{
  "d_mlp": 1024,
  "attn_scale": 0.177,
  "init_std_o": 0.00635,
  "optimizer": "muon_variant",
  "schedule": "wsd"
}
Each number is 128 + 24 x the weight over its row's rms, rounded and kept within 0 to 255. Layers, rows and columns count from 0. Numbers have three digits each. The size before them is the row's rms in percent of the matrix's.

# layer 14 MLP up, 1024x128, rms 0.237, rows 103-152, columns 64-127
099:154139113084140127165136122093116135126105113159103133134178137114144110102120105131134137167113117145145120140081166123091100125117129118138177124097075137093147104132107118114119065124122105
085:121133150111123115102083174153129138170120117102125102137154077126128099094132156144127121111126136137134136182147107090107119108150130095105114147126095116116122139143127133158107126092149147
089:125156121155102092136152127184166151126112104079105129159134150115104118148190104121140157135119128166120103103096140123111096165150141124180162138096138073133168133131133086103113132108129097
094:145161099129157139097108144123144181104123084158102162155116111138076117127148145154130176137119133147149161135185145103119143114112084118120106121119103135158078143165164106126177137154105102
080:144121154169151112144099135101140105139155142136129109154157135126074114116149123113183135147132140158159121119095105124143091065107080106145134134126146124172107155111137136153118135133123128
107:059115121117097139155133127128178137127155141117133135109163141123129155092133114143136112122108092158116110150140130099145093107185103133120105154127081093097085132157145118128088112133059130
101:130164111140150098094104142167112131085145157119157122142161171115116121147092129099177132141089109101128163142135168127153120115147137114084172090147099118158153084157125108134123126124112081
100:112116106104134125148147158151170120121126129110129147163130137080167116135127095143141158145148090137120104109136123104129121126140126124093129133166127099115147084105131134121128084079145120
076:164149141141110151127130136148092132138142124127111147114163123125135078117154145101144125117141127123149099159129171120135107115157144158180154109129112131156119132128115137117115143152124122
088:127124124120119155140096125106097131143130155145118119132167118165174116114112131171109125125148131143160096129106156137180119087135092134162124107152103120113149184151082139099122140091138126
097:110128163155153172175129132162188082133119111153106143139163092141124094146104178127127117137146125117130078085125116134129139139170117171122166154175158092164148144101100105110167136136133161
108:138109168120114108153144126138169101119143101145144105157145126118145143113109123139113135107172144117132085124135134093108141114188151103150149118125128154150098177154139151109133171112125123
099:124120136157093124123128147151136096119127124145169106154121131153097083111137099104116115177157096130161150142190090102154129132147087136104146110153138114137178097113117125106135132135097155
099:134160123152121122141130160154162112152118165175143106115116102111152176145143106156148110113094107123145125148143113150148095134149113119119131159124121132158124164141180119098133126106072130
088:098118192138133137141086154142153114154183134145128154122127182141119118148107143118095151162127107159103158112123086127082150106107110143154112110097146165158151135139108136183126120106107155
111:121120096112137094120117164126093083157132154142136173132143165124138148127107125125120132142166099149099134097087134103141111135098108105163104134130123144142134126089070085145125128123151128
099:148098129147127132162135150156136182150115127114097085115138128116095098161119140112123074150152128118130118115105153156096152121121105135159125089122156124112102193116142127108121144139099162
083:130127125108183111146113170121103135149056129127082117171120143112154102118134187151136118162110087106129120126144076122134112146118130113131107140136184117127088077099103159191135079097143132
100:119115161124108128087145177122175133141151125119137145144133158084094156148162154154094085081142117139120132102148114146137116088088124086114125103132115078143112101141165115136100122143060163
104:115119125154130135132158125141148128132137138109106109116145147147098130161141154102122114144144117136098102152144064122117147169156106148137085076109105139163141141133124137105130134104121066
111:098113120147130120119122147139131183139174126133113126160147109101101142112137111122119125136099102138208116136140142085140139114133110140132115118082089132128097127104144145127140085127146115
106:120126169094165105117129145130133075132142130143095101109119120096120127171137145120142108137111153130127118091127120125144094135104137119120162144159133182160128141113134099126110126099123113
088:147095173111139056127100132178139104136086139171107106184119148098133140116126104127121132141150134079144109111115128107108144115135118063152125145126116161117126131128133158166120157164113147
097:070113138139089148115123121123135137156136157111119107135100123154121098173149155141089158111123136101128119145124139118135182146144112079129088116109156092124106118153117139117148165083113139
102:138138117116177099100144145149118112067170130153124118159151126110143128175140128120157133137109116084155097138134117119119181148117136084103163146149106128129145115111097101175125085109158145
105:149104133117150097177133183165135127132108092154163171134132106096145128165145105128092153118125127120121130148100105148106125101176136110161168119153163145146149118083118111123150102141072152
098:145156107141125110129122138152152141102141086104173087141164123077077113086156102093131126122118118099109145112088103127098133116150098141116148104112137140108125092168128122097111122154113128
110:117168124110107083128084148140114103126146160144142108138171115148105134125137094117103091140125124109143147072148116138146107118206100101128117146157125109120110106139141131147124108141112115
106:127105131130115159105129126125096158106098119084116159142108131174138125152097131121150109134095120178130106123151123188133087165155114094156145101137144124125155185112099186129145130153148138
087:153170116144122109125112123119204125145108151103140109150110160119140113115111160062144139122107104124138126137114097155105146105120168130144125138098118133125130139179127127099125133121120134
099:095080128117099114097164156173180121118045135116149147120138126151082142130180111119129127103131113183170125111117121101103129143115123091155124112125135121136125105121127116111142095132109157
084:139156188146153150089100124142117110123115123140110106133118117145108119139104138107148105157120134167143127111130128127107143127155172138132100092092119168135114121144155131186068129086144143
084:176106146133099154130147136179154120087079125121152113143147115118097058104156107118169097094144155150141129128124172075150090111115170110121122110134123140121162148122126159104167145129145159
101:126161116120097115197084124120108070120152105130137116155150123165093153150146116106156114107156129127148183119144104154148094124121147127101158140108119131198146110119127152107152130128091140
086:156146100128090136122112111128107136129143097121125113154116113152168107122114144124145139166141108080104141118117127101156131148152131134082120095149110129114138141140129166133120107123119131
103:121144125090140162106167110171106126122067153153169143170101141132103129120115120093105085125097117097148101159101130100123131130116124116136106122150082127126130122132163203158153122121090152
104:146130144134156129143128105151135126096092138152095154119087189140130133124134136137140158164094128117136151119139168135115025132146168108127129117178087112123142124139148157123184145120115119
082:133144149131128143123087161117111153141111137131138165154111118141122081072143155100167099115158140165112127132128158130103142119129115080134127107125150109137113104150149075152152166130154111
089:143087112151115136128135099157143122126150113166144103128089105126131159147121132123154143108116153140150113118149102099101129145095141106146129105169173073145136103132134119118114095141076138
100:116102116104130141144119138135103129167146137113127094116133123161121118106143106130123145098140165121122186106163106111137106119089111134095153130160084187123111150118122143154078109131096104
085:072144102144146149134154167126136115115102092132137099143107105127123140104119148146090169130130147138159127164122128129159108105101166125103161152113118130136102126098149119115134138148115151
090:122113083150152126094080131148124115099098126118155164115139096107115133126104157125142112145146153125124127145083127134136145121137188156158153103152154125124171140109140171159156105148103146
092:139102118125151144122138107120134130175173123111150146144173086124108149102108160131102127160128103127108104099122133128145140085138135063129115163091126141143143127117102183113132115136089165
101:127088113151122132117126133162133137125115174146132108144119095105110152106182094156111103154138101123108120116115146153113099122132137092104123156180129091132118086167128086169161106137138087
105:112145097145146145133104115134114087153113124181125104141097130162118149133128066153107149143146148098137117145162127115147157125128110121126100160127135103109126136115115126098103132127185089
096:151126131144128124141071134135135126168129143120130123108123139126122172140136113145129144145141063147142197129103176112132146113117122108149152148134120132144131118118069152160100117140089172
102:128110118102138132147134155105140090116161081175149095196122154129084130120093142141159139153094106155126143132097151168116123129089113118154113178144116138107115097121110099140120119103115091
102:125157190105118116100135155144142146149140121110101101144123141124091163134117090099112082137161129129110086161122155122118088144126086141162152094093159126111135111124122142107091114128137130
101:126141146183106111150110156150151135148126149160116109152146126110160103141096177100087107157114140128119110079155143154135141176177127128118148134186134114160128133115132112153127137109150139
087:088080140170155145117067114134126095125147148164106062170137125145146087131181106146172132143153130137098115104079166125091109147114112078155120136098114138138167130131110120111127168155115138
# layer 14 MLP down (transposed), 1024x128, rms 0.345, rows 103-152, columns 64-127
095:147091102158131148062168128094124122102118131145105091124137145126109135151134102115090145142187137121108135147131135144101123120152072117082151110116139151136155098114101103117131135164129133
072:095131106103131132121107120160157113083145136110141107128123096122182147145145112124093053106151096148149125143117140114085102107183140112146142147143127073112108087116102130120134128149073137
083:137118132084114160113086146106075154129159173173113094123111094096146146169135150110090156118127074108130130126160106121096126121171133123125117118151154181131086152135143111143116133138185107
092:138119116095162106146116126136073125138139127058099109120157135147156153130129101085150111154140160124163165154120156121137162123098162137148107116168189123103149137113134149141096126136149120
066:126123118149094143115160116123155167096115110084164106113097129126146175125110091126115111095129094120134133149168151125080133128155175162122148141152128146062100096145138125097148156156128114
115:105089100113112151142130171133121125109119155126063130108130118128110135138174126138115112140134126104125115108112101179124110111153128133080114135119082148116183111114111098130119086115138132
094:129107117111126171131182107125145143121115118160127126112162115114145105109098093155093146110166117114127106163158134123154141112112122105133199109116134139134121153112133125142176109138120128
096:135138112076144147082149126103127136139087079112108101110137129120168132168092120126144138131146091179126139093128110157131125181109137129162145126115151108162162133143112121095111113133148132
062:096081129184140141104109112117162143126112109112177070104109109119133159135162086129113074108132119130101155152133074145133153156139153108129133171157119116116106143073132114100162147155141122
089:147132130115125130125109102103166120105121111155161132111096154119126085182147115085072134155158086109152117136132089164071141169148108099090101136175130119091124094104128099158083154176111148
105:134163097069120133087124132122106113110157137148144093120120167139124116095107128119127149131193155139094087139141106090091127118088149176124090152105116154100143102147130100123118140082140145
096:168127127148118096096127129142159123115126153168101140099117151152151147134079070116146142110180135096131162133187102130147156100157160114109186100105157104164117069171129133152085137118094116
095:150122114091139153116085109148153115122131142095157151163145118156099113129089136088101144103107123092106120146161109145123140130163131151143127120158149121159117098117145155123100156098161156
097:081131151083122143157133157122160124137150150102130143140168128100118141118123151076123135103124114127132146109122087188135147121130109166109173108157120142059123128130121165104137155115133092
091:141125110111115121141123098162085156130111134114133132151134109158127113131136103126155108104148128109166079119111128157111122167118124135143120143088123179089127114169149114131118102143126143
117:146121094124114132145122118146116143136200184110097120127147138114127127133158105183174139130092130116128145129134130118130104125119160198136104160131113095119154139139129088139157121099110129
098:089113120167146121115153105073118121118143132121125148104129129152128153127112208125101108093132093147151134143130119080130154107149087118114115102133154140139103118135167141105113127153103107
093:154102178093101132122119101148113113132123150103142149116144085159157123107151104138104113102135116094134121145092153139142143099090119185066120079141105119107162114121123165129099141148113121
094:147129093109110152120102133104127090134108090153135144125145102148145135073119142105176110115105130076139137116117101124126157129101121156157151150116123162113135151111108141152129136082197121
093:159060132120116161086122130119150132119116111097148129139140089123172118132081112157141120162136126083148131119080175120159130125142169111137133141132117111085106117117150107138148140147129168
115:080130121146102131146123087151137128138128102092179128160114119105126138129119147133131152121141133122098109114103148153113110144116098102104134123110114087160138136162109126170127093114147160
104:148099115090148118111197117158184141109106131147116138106108139125125123132126145111125112140155113092189127119144124160117161114134116158110090148103171098118117138153136127150104157135151144
091:110151135146105130138112131152096108138183153139132130104221089132124108118154097129144128167119165159168135133142132149112116154113150145119129106155148133115135119119145117165123114122099120
087:147103126156130118099105126135073104123085135119130134145117141140128132123092136141117082151115128143140110118149126152112127149149107134131119140126104116170152147090133141115120094166150112
093:126105124133137092133066156131150122151128121102165120153183136148141143123108087110163125119165138139113124139124149104178112149146166146126159171109129154150102105115085126172088129153182155
112:114105131133127161125137129156117136089148165111149138124128148150086128109112183142152120111105142133126109120132146124127165115154122118154112101120094106110142148117142100157138116125130140
092:148119147174069152129129112131136125140149110128090149148095108123198160139118147112148143140142136145105104123111133115114100117112132116142127119142120138101113143115128141177128144122127163
123:120188175097154101146144121134106132135090112145121129120141125138143082114126110142147122145153150123113191137191108151128129117165090148167129159113146168170074115144151158131135157184136098
108:152135128141088169066130178150149167110171124121166141127131193160135122152119116126122156112099165100121165134095132142127164153127097137143128105119130102153125102126128121108123124146104157
093:127171160135094172135122076195115144154151104119122114178149129136142132143115134084167079115125152107123157136136136093127100134121121149142125119153131143109144108116151130141092123104132106
109:135154124164133127110131149097088136107165141138143126144137110108143134138143125161158137159102148070113106130136135147115160125115122153130089113090111097107100122120163146101148134118126150
068:111114118121107107132156139152125163106103141134135122108161143149172137125146128145118112105094112108163144128158139124135124121122149098144125142170138092109068170157127111080138180112138113
081:137138078125088152131137144094105137100113134135110141157130105163152074157135121125106102063139099116168094101146119118127123129123137150099134111129129147131163119132138164136113100152152099
113:116165151151127115157084116137157129113126139131142079128155107152136135120113152121099132146102133139134206122118097151162145074147088136125102120146131166129160174125132145112130081103091096
078:143122078171120141154103147103108170128131138108088109122176114144169131069122079147115123117136124114136112137130146130145113107139126104099127149123132092117092126122104135119175131116114122
102:130147110135138091130145133118138146088195219105125163105116147167147142167110091130107124123149147118148132135121139142114152106161135121129132101161137153122162120100160118160118113159119113
095:111177113108090140116120082096128077148129118131100125167167114141169137168113154133134113121139131162109159110118121116148161133083156108122145118079147123155145116146117146101076118177147118
080:095118122144166099182130145152138113117161118102153147147136108132128145072144134138118112104144116097135183150140099122121121108128153148129162166189126087161128121111124120092156119116162096
093:148142105149121124133146115154104121161167138111090107124135137163132147100136136115133107152155110102171118128130131161114126116127114160110144152114120162100139103131142142179149170129158160
093:097133095131116133141167131109155119145146142123139130168130096116148120107169138147149053193098161144103118092161139099139142135161167083116116093127121100159152152131105154115144168128110120
081:153146145116144133127129078120140135147085106172134163127127142115139106139129125080144061089154114104094101118136136138115133169125090149144139109135141133093126121136109133110136106127142127
078:148093148093110147157114111128124169138179156161140118147105138139155137117139145126145128132150132163139084169107138125086122163091095118129112146068120149133148117135097095115131138108133107
096:117138141111131142107143069158153116076096167104149156144123136121147117117133158129104096081137096132137129115151148088141125152072103155148070130115164093093124138156160166129103095098143102
111:152134166127136166135125148084102097112149131123143139123170095114095153110121144124144108118151115152170108133163080093136136092123094140141135102096121198071156169105100132139134136128109103
107:116166098126145144152130156121122147125134132129165120102131177115123106120145155135111132117141119128100112169112123085117170114106146194163149150071156135124101092119151112119100125106175117
108:138146119114141125124165098139160125094147124124158181180100116120167108121140094098136134162111102139134108116108155157124139149149166148142094148100169141097131154084118143111127122116122123
110:111116122114136159167150089102123120094099109116125130124080096148151143109152131111134179128121078104174083157125120140129160127145096103171089169141162199119119121138157151105102105117130088
096:151143125103141132121172119151153106095116125124096092137093101146087161149139124152135125161168089101151110091093150087152074129107093115154154150125124124109131102148120104151074123111130135
102:148128152139120125115112107145102119137173136136133126097140114113177129140129141141116172144120149143142111140088114063141098160123135112103148129129128101091127095146171113138163164150131176
090:206127107109113159116129095124118106140138145157128178133105121151191123097125086117110165128170157107135105114173126124132086130124135147093124127122161125119147075150123121133127121101150122